{
  "d_model": 256,
  "n_head": 4,
  "d_mlp": 1024,
  "activation": "squared_relu",
  "norm_place": "pre",
  "parallel_block": false
}
Each number is 500 + 25 x the weight over its row's rms, rounded and kept within 0 to 999. Layers, rows and columns count from 0. Numbers have three digits each. The size before them is the row's rms in percent of the matrix's.

# k: layer 12 attention key, 256x256, rms 0.104, rows 162-186, columns 128-255
# q: layer 12 attention query, 256x256, rms 0.105, rows 163-186, columns 128-255
k162 107:433473511509465475498495494495491492467485508500473534459524529493505535515497494432500481513469515512505524491444484522544528478523508506503497507506538514501493492495435464427494498476490460479502509533483490507508489463482485524527512476478449473492547523501494504547498512480467501518495515508497518514476522488525500578537476492499511490514472468516528529521526506453483492516519
q163 091:477531503527499505485501508466430499477478491538523480509497495505520512463483518490495518496428545526545515446517477467488525503493538509528531476533477445511479466508478477476481533479487495461535497487519488496483499530518471531495465450500498497545529466502500503527535476524463545463506533534536483513481519518476505524468491504491495521503487488548459540497455502525508513454453
k163 099:466473530485474468504511467464499490513508461516539478525502474531526525466507466524483572511473507495530476464517533430496486493520526525547529493467484473468494483505483482492493478435516489460469477551521506513501488479507463529506507439512526489551479495461504509516504482474520533501490510461544491505496489509445492521460474548485495454529498507514463468489485536520524525510481
q164 102:505501511494544488535499518540511529463505484521519507488500530518515459504518483470521475524524486490489477536495513539502465499504473514442502507489468482510504554548494516505513529541478484541461527505521553517507478487486463493493472541499549504501550538531512488485428496538484466496451495509482511514475498496472511472522549501513465520491502508479537504513473486515484498513527
k164 103:522467502503543506549519520481503467511490510538496484489569584462504474455529512463514478519544491484480504502493516535460430527533478499484490485503482471462510496553501490461549510498483514575443514474534512497502549478536499484480458529497510520521474536532523507485463527466488478520478519535514477505490499462517496493466517518498486483468502500493499469513482518539508511460502
q165 105:532525531497509468562515495496477491518523444475502496508470497461569472501526502475510491469505477491514492509509501466446497519525463463479490467516460531498463491473504533489511475523530447529503501472476538519474508515487514415455492495491522512527462511515540478484517526496494529512533461525489507509527512498493476505482497508537525473477462483467513456474529541514507507478526
k165 104:474505524459431481523464489529521530478514550493477463498485508437531462511517495488524496504516453492501500523511544487549468500487488461460520438494461510524478494501543523555456468491509495531475477488517520500575476484486505464456508484536483507498493502472519496438509498503517504502491494500503508511510509522454512478506494509497505487518503531455532503443510534529528506523542
q166 107:501510525489494456514486499456489487496501536514520531485485446489514480507516496492543513487506460510556491520511473511499516527530502520528472431491491499519534502435482456522518510493550490459494484492494464494481490489574580534491582500474497450496494486498516470472527448478485507489444471486549507478486503509518488484526497476528500537505530490483487501481497516511502496500493
k166 104:517506488498509488489481518468506508533529507508486503520486461525494489490474530508466482489519542480527511493562513524524440534504498510519492460561473509532494504437515496507487498476506493424496494508543451496490499531514498485524544520541508515475506499516547497466469501493532540499473496526533497487523497493554457456527500482530448485524483482503492488485504520505480496454493
q167 086:513534525488479514496504490520522514498516506512471477521487497518500506534520480518511480450552455517510494526513514531512515480497469481534487546499496465479494531499489508497519497553511498483450505553527464480533499488523491510558536484478498504515511529510501505493468497434521453492479485469492531534522514488490503496471462510517492495528513522477494525499509487485488530479536
k167 092:524511484549523506482483489517472504455537508508485510471500518493472535528520499451500448474509517533523516523497462534504528486486511514482468513506519517512479487507476533445522555522500493476479494481520484481537496518489490504530501506478551543506537469540493479451493528501492478495492546496501523487505522524514498525504521497508530506513500459492469494526491513486456461465533
q168 088:495501480506488531455518493505458502514474515461485461512536449551458496501528476470494495527514462488515528486480541484527473479510542486491479517509515445466467503467537511526490479473546468521525512506487486485471529532502518497515535491490511519487474518512471531509486464511531467513476543466490485477497477492507516471477501516509493509490477509447526521519458503472470503516488
k168 105:514507498498543527490468531515506512515491549512529499459558456509493514489524514496522473483470524481523521542475493567488524480504515490506508590532516541520527505477491494471489473522505514512527451508494498489531482504530550506519540529509488476481500504523532483480502487507528517465487502501517510504489499511482485530508490504541516548503520475506530499534518501521487524485517
q169 105:457488500500466513515516500492531510460476480490490496492500549504506474515487490491526494524487507480501513536444520573537484523535499549493494516489503527506515474517510502488476509452520493531477470539511494525481499509555468514497507494520496501477463521506494503476481447499471497516429510483508504490509485498462497529514548476534467529484478483499518503481494473523472545523536
k169 116:495474504474490467516523572544507506513501533512516511492507511477490484499544482515490516478525500453521469526476484504489493505531477552510507476527487520508503506525534524479499537496510514519510542496477498536518546504506521507457495536557510521478474493526484493490435462502446500489484482535545506536545477479510518532505519480514508431479504493505502544504503508523507506463491
q170 095:459513512526530506534539517481516504509482495510566486484532506457483537491448485494542492480503483504496480483474486516459515527481469509490510515538480490508508473508513530534493493507477527550519472498523538482522495528514490518468485458512481520517495502525510486488472539525503539502471516514487506514487503543467520505469504514555485520505482544481526542475485423534488505477513
k170 099:513522514530489461469481517476494480507453506441531509496503469514489499484453477526484543513475496528486513521507492499515481532537499483464528510499449505479513511565513517465563467506473494530474508478504528467541507500523487521488520503568543511486457514487463495504446518513507498494490513479503492513527484517472508494527511484497480455499492555475516517537502527533513492467492
q171 107:512510513483516474561467512494498528505474463464479468479455544495544455427490497458498481510513507539505480537496511504476477526499472474477502435472490522456554476493536470527517502507443498546524507502504500483466495501507515480475438544524535488492475488500491504500452477482488513503465471491503528440488502475500511510468516505496470461486483471517514513508519502512508550481527
k171 113:472519505512518507541482539471478499488517475439504468527497532489495522457537501532444489498510488520457517489495548498525482507472472483482519484505511510513493516511465466524464457505503506542516530486483531552472506494488526494482447534533480464499528566511532516478472460448490491471471487506454515506508519479494539497493492502485490445476486463498538495485497472500508483515510
q172 098:514516520490539540533511499486514509505471521574490521520538524523489482489521518499512478503508476492493507527515504514469474463528560493484501491483456495484489475517450501489495526530504508500502504473514487469525477549499522501502480495479514504519512488516486479466514528555533482496545473511478515510519526478472505508493518498502529521513521468456491466515446530516473484524503
k172 107:561482522494494497539555478521474528576511507506511464558517538455498481489528531514523502518538479534488465515564554468445511513508504518497465529505497488491512483508476505518513496502476543522468469482488505457509496519482530462495499477482530510576492500498509507533493498539548516505545490500542483491512520487493492498456500474526528516519508537470487471512477519537501489493524
q173 101:522505535508532480502539502502522513515512452512493512482483533476502498481502458499511452539524517517457480520484494494524468540507521495459505498511517515485504507498524491499533487464451517529488536475494506538513516493492485437512466481517506504495498547546503532536475497491488486516481429505491507517488510503470463478527520489522513507492458506490520498527522465528487498514498
k173 099:492535493481501470474513506517514514451494488493481510487540527462515529491539486475524480528507550483487503493464475552525485508460489463462551511524536507535483541543538523465480495474467511569504525495469497539514454481457492461520424501513502496471506506502491502487467501503473446477500475533487527506505518501511510521513531512524497502505479486542540504523534525511521483514529
q174 109:520490511499547473506503527489502518471501489525533489493524508495498489457496494499509450477520483485489472476507504467500446487505545484429508470531515501516468507536504524465485488476503499521486485459493495468527458491488501501461485508511504474529479536513532497508484513570524520513516510538480467509504487501494511486505540542454491506485518475534493478493478505527518474512501
k174 102:523465510496476515508523484491515504469521488523513473486509483512508507492490517546559509502505478507500466534536507483496463517535513470454487467468448459487497508482510579535496474507466508516507472477502509472505456490498500463482485483573485469521461530473532487514454531550528540526501516538485463501543477476480508455481500489481507527503496521536459500506476482528545479502504
q175 106:491512546506510448524477515509483530445460469502503466516493533477535495509506471512531506523532460552501457520505519478496503500526516498516553468504492491487471501557508490476492515524483507508499495499532508476486520485534455511489423467567537466504498500515479471525493489500474502500516502506488495492490505511465519500485489512494499480502473461517508482467476516508561486458503
k175 108:478519523507465469510505533494448495481513494479537483528511504497514483441503496512510499499510486517465499483531539459503504495527479502438521467519510432506462465526517497463500507537495488524492475527518516508528509515518492485480459459543518512506505487524572509494457509490456531494502508523470518487519485499490509539434513491464468480533464486494471456486470487483554484478547
q176 101:508532513484495455506486493501483558515488501513506439491476490468509525468518499518473484540496512530476479479494508461454458538505481481526504509516480489473517479522498509490487545469493534555527524485475450526484509533532502468468498522511494500509412527528489476523506473513483535524527453522507470564480547468496482510494526530497488520517500475516525484506482492501482499479500
k176 102:499515508470478498492529477493479508487496480499525507543504518492488543483490468532474499518500522507511499458496548446557486500475459497513518467455526489528520503491490493508474505454525518480466526510452544543489473490478488470489486523475496471526519530462545532516462483509467500507496475508440514504513460482474495497508507528495471490501480504530526516539498504525532461504492
q177 097:511487497564496514517504518540478535506484485491472490511512518483482508510496502506545516471507504527524464487455489506519512504498461505497498468516489539475538468497512471495517521523507511505433502491480488510507510516503507478504513474462487519546495514476483506469473527458472511509521498464514485490503505530511509485522536463464492485505546470466513484468500464468552487459505
k177 104:497490497482478528471495509519475521539461476506527498512476486463517486515506538488518569540476514524461540469469486479506474523533467507525544457514491515491510478443497509480524517514501506521529486525457487496502483504513495504520505491439515501499527505507534521484461492520522513566482450466457524502492465512520500524489518455436498529544496505489523487485501466486497487521459
q178 093:478476440517512475535488528496512444494544493498488484509506531513520519494484495506470512525456514480483509465477483501494490481497482501527503550531505522538521524538482548452505507532536495505502496485464536471489483533466449501487504537511492511473462507450524475481523519515465462530498525529486489500493532482532483524514501494519493499541471480506551515464503500464506491525519
k178 092:532490513477462526552506525493519443513478517497511491499512517479504506563509459504477521536499459498491478530494522469500538475540480511526455481467548521486542471520503519485518508502477503490486523466477549467490543508543475508465523533498451501476517504457521517564488512538486505538524493519508516522495483488502498485487500493498517488489489531453474526495488473508490525506493
q179 113:503501545535471526547482483519456509486516527473511484498471472497507500516534496522461497526495493538508496501513509462486529451499507512575492514566538493482507508531474486470487499503567511502502522519526511468510498508512500546532519496467504477485488503499512461539521529471492512475531494511500456520444538478501469553447522514524576506555483492512481496490474483471495499505509
k179 109:484494527467511543516451476473484491476495508475511498510480516537532528496499474484500462479515514504511491503474555472543539445476522536564508485510527526525498480477455446429490496475521489460450472485484522449481502479505480540506493458477498472516511453483500484500479546500526521508480498533521498503486541505506470535490466522519560501522477469492502496509504515480479486519517
q180 096:521506491459514449480519495514524498525473557522468553487505483438505497497484535449553492513522484495496490498496514532418456564501496485465467496466493542506507466528536511527542501492514486502572478467507517531515516500493542440470501521504513478498481482504511475482530461524527530522494472504549501502523490487514495479512515476514458515452488507521523499477522522495499497502449
k180 098:526495501519489463468533505541517505506499472498477489547482466459475488480451500547474508499498434475486500495547479542543459553502495511507454474500494514540508551524563513533513497468523513522509524504520534535493499499457515455442509542504486501501479531509538554503496478505516486504536512504467507504528488488483492426543515491538477507520514539512533525483518498487464476495520
q181 097:497464504496501568542497470510520494479514516490534476506498519536490441527515477489523487474498523485506498467497514496517509475482502523501513531489502492485524508519486471510520463519532484496453517500495523465500510477533491544473499528457507471479486476497498487465487584499534508497493470509509431499529497474515509553477529492492531505498495474479444490499498504533490528534467
k181 102:482486512465489561516440453484514563453462525498481487469448506520502507519483544482536488482504507489504500508461479524483504496507538496521551445508488505489524508492454469500522500517503509498476489470495511456492483468500498527523454490482511511472495487497452477484468485486501487478511493460519459499550507501506469536489493480481531502503522461503453495498485463521469481500495
q182 096:543525550524496510500526500484487527510509493460515484528557489509502472449521498493538512475548426521503515516467517536478483516515508470477518506461477504509504494483533518535535455539481483527501471524531535530516513514506543471476530465529506501542483500485496525447527470519519520531493493506473554510508460529495524468492516533518526469514534489460537463471469516485509500483547
k182 111:532485492494538535484489541532477526520472506469515498502487509489494529507514535466525499491500467535526537523497496550471500495473507472452503491518461551511489430471499481523530460528513475539521474496507526525513508486510555485514518518522538491549494502530508516492510509536543523521470481471499538502497484548502512518497540485462525524476485478490479480524502501533509480497494
q183 106:494503513496489526472488474448502542465532514467523480506523453532452460494505466509481509504476507491534498492546527527504463523486507534519508525488469472515460514517476478537451510515510495502504497546515505471504488508552529498468485473529501493523499452506499491526515474462490532491510547517459453499542483489460524543466538524504514510509490497500484527497466490528506504485508
k183 107:478515487514522476473431499477483489482486519496526498458516499513512551465467532472484488500448524490556534491494488513472501525485530512473509504501490534505477471477408468506508514476531441495506487554515491502521480501542495481480508484532540517502500517541485445487541516473492557498489544486554494486496471524516478561519496521475481513463512439489469463544497549475521490497480
q184 090:520519506493500502472514489496522477462577483526480531481509518523506512491494451504492505531480550466520514500497475497547519512499513496539473509521545474540511517516478500461519483467488487476534475483496514491539523485486490523529521495466477512491517516459483523516516485543473485507505499489545556490459477519466496513509491450522528481493499514473514536516521470491430517524472
k184 095:514460510523474483511535487509524479523493510552436544504491534502519520564517483500516514521511507505495482501469485490512506490510509503555475495528510522499542503518471469455486512477495525474520509493529502460487523454499515514522552514506464481491481469500490464524502488505504487485499505505548512533479507474523495501511503523509526486509458515530486518479489493481465503528515
q185 107:504508537506487507497508503471493530460460459479486470505468484569467524514504444460496489477522500507501541499446525521541512481525503522503561483474515473466502481515561507499524494503465503500489507494542484531499515470525499511485444484532508503493552487530494526491467434473491496518497512542511538494490439505499489488474481505496495465512488497508469517502491527495517528496519
k185 112:487476511540536482495496549525471555471477464490475505499480479493480501483525504487489489479516512488507519494456491570505531465494536472481551498519487489519492487511498512475498493530485496503509497550523503544511509457463522525508469494512532490505528503548487527483483459505443484460509516494502532539479469507505497545482527510487491476505512468549483467497510501486488508486515
q186 104:511486454514509528493517504501469502506468506533508541488510489509457503492490489505492517464501552484476438532459508542477467525491526503438458510486456526505524505545526525484505484516475542546525555484514512502514480526474486486517465513509506508504496507499483523522453466558511529501479551487483488477517482487462527493531512503483468501477491528523522544513468490500495506519539
k186 099:509488492523527496504482491481549472507497495523513506456550507486463536468518506480521508488469507501538464547469486545519500533486506458451482452444482517475495503530497526530497501523435533513484520493535485487502503493512462496495473496512519514526470510517473529540472533537499535577434519492529488496496520528500525514543498441514495543478515488501515523514536488526482515522488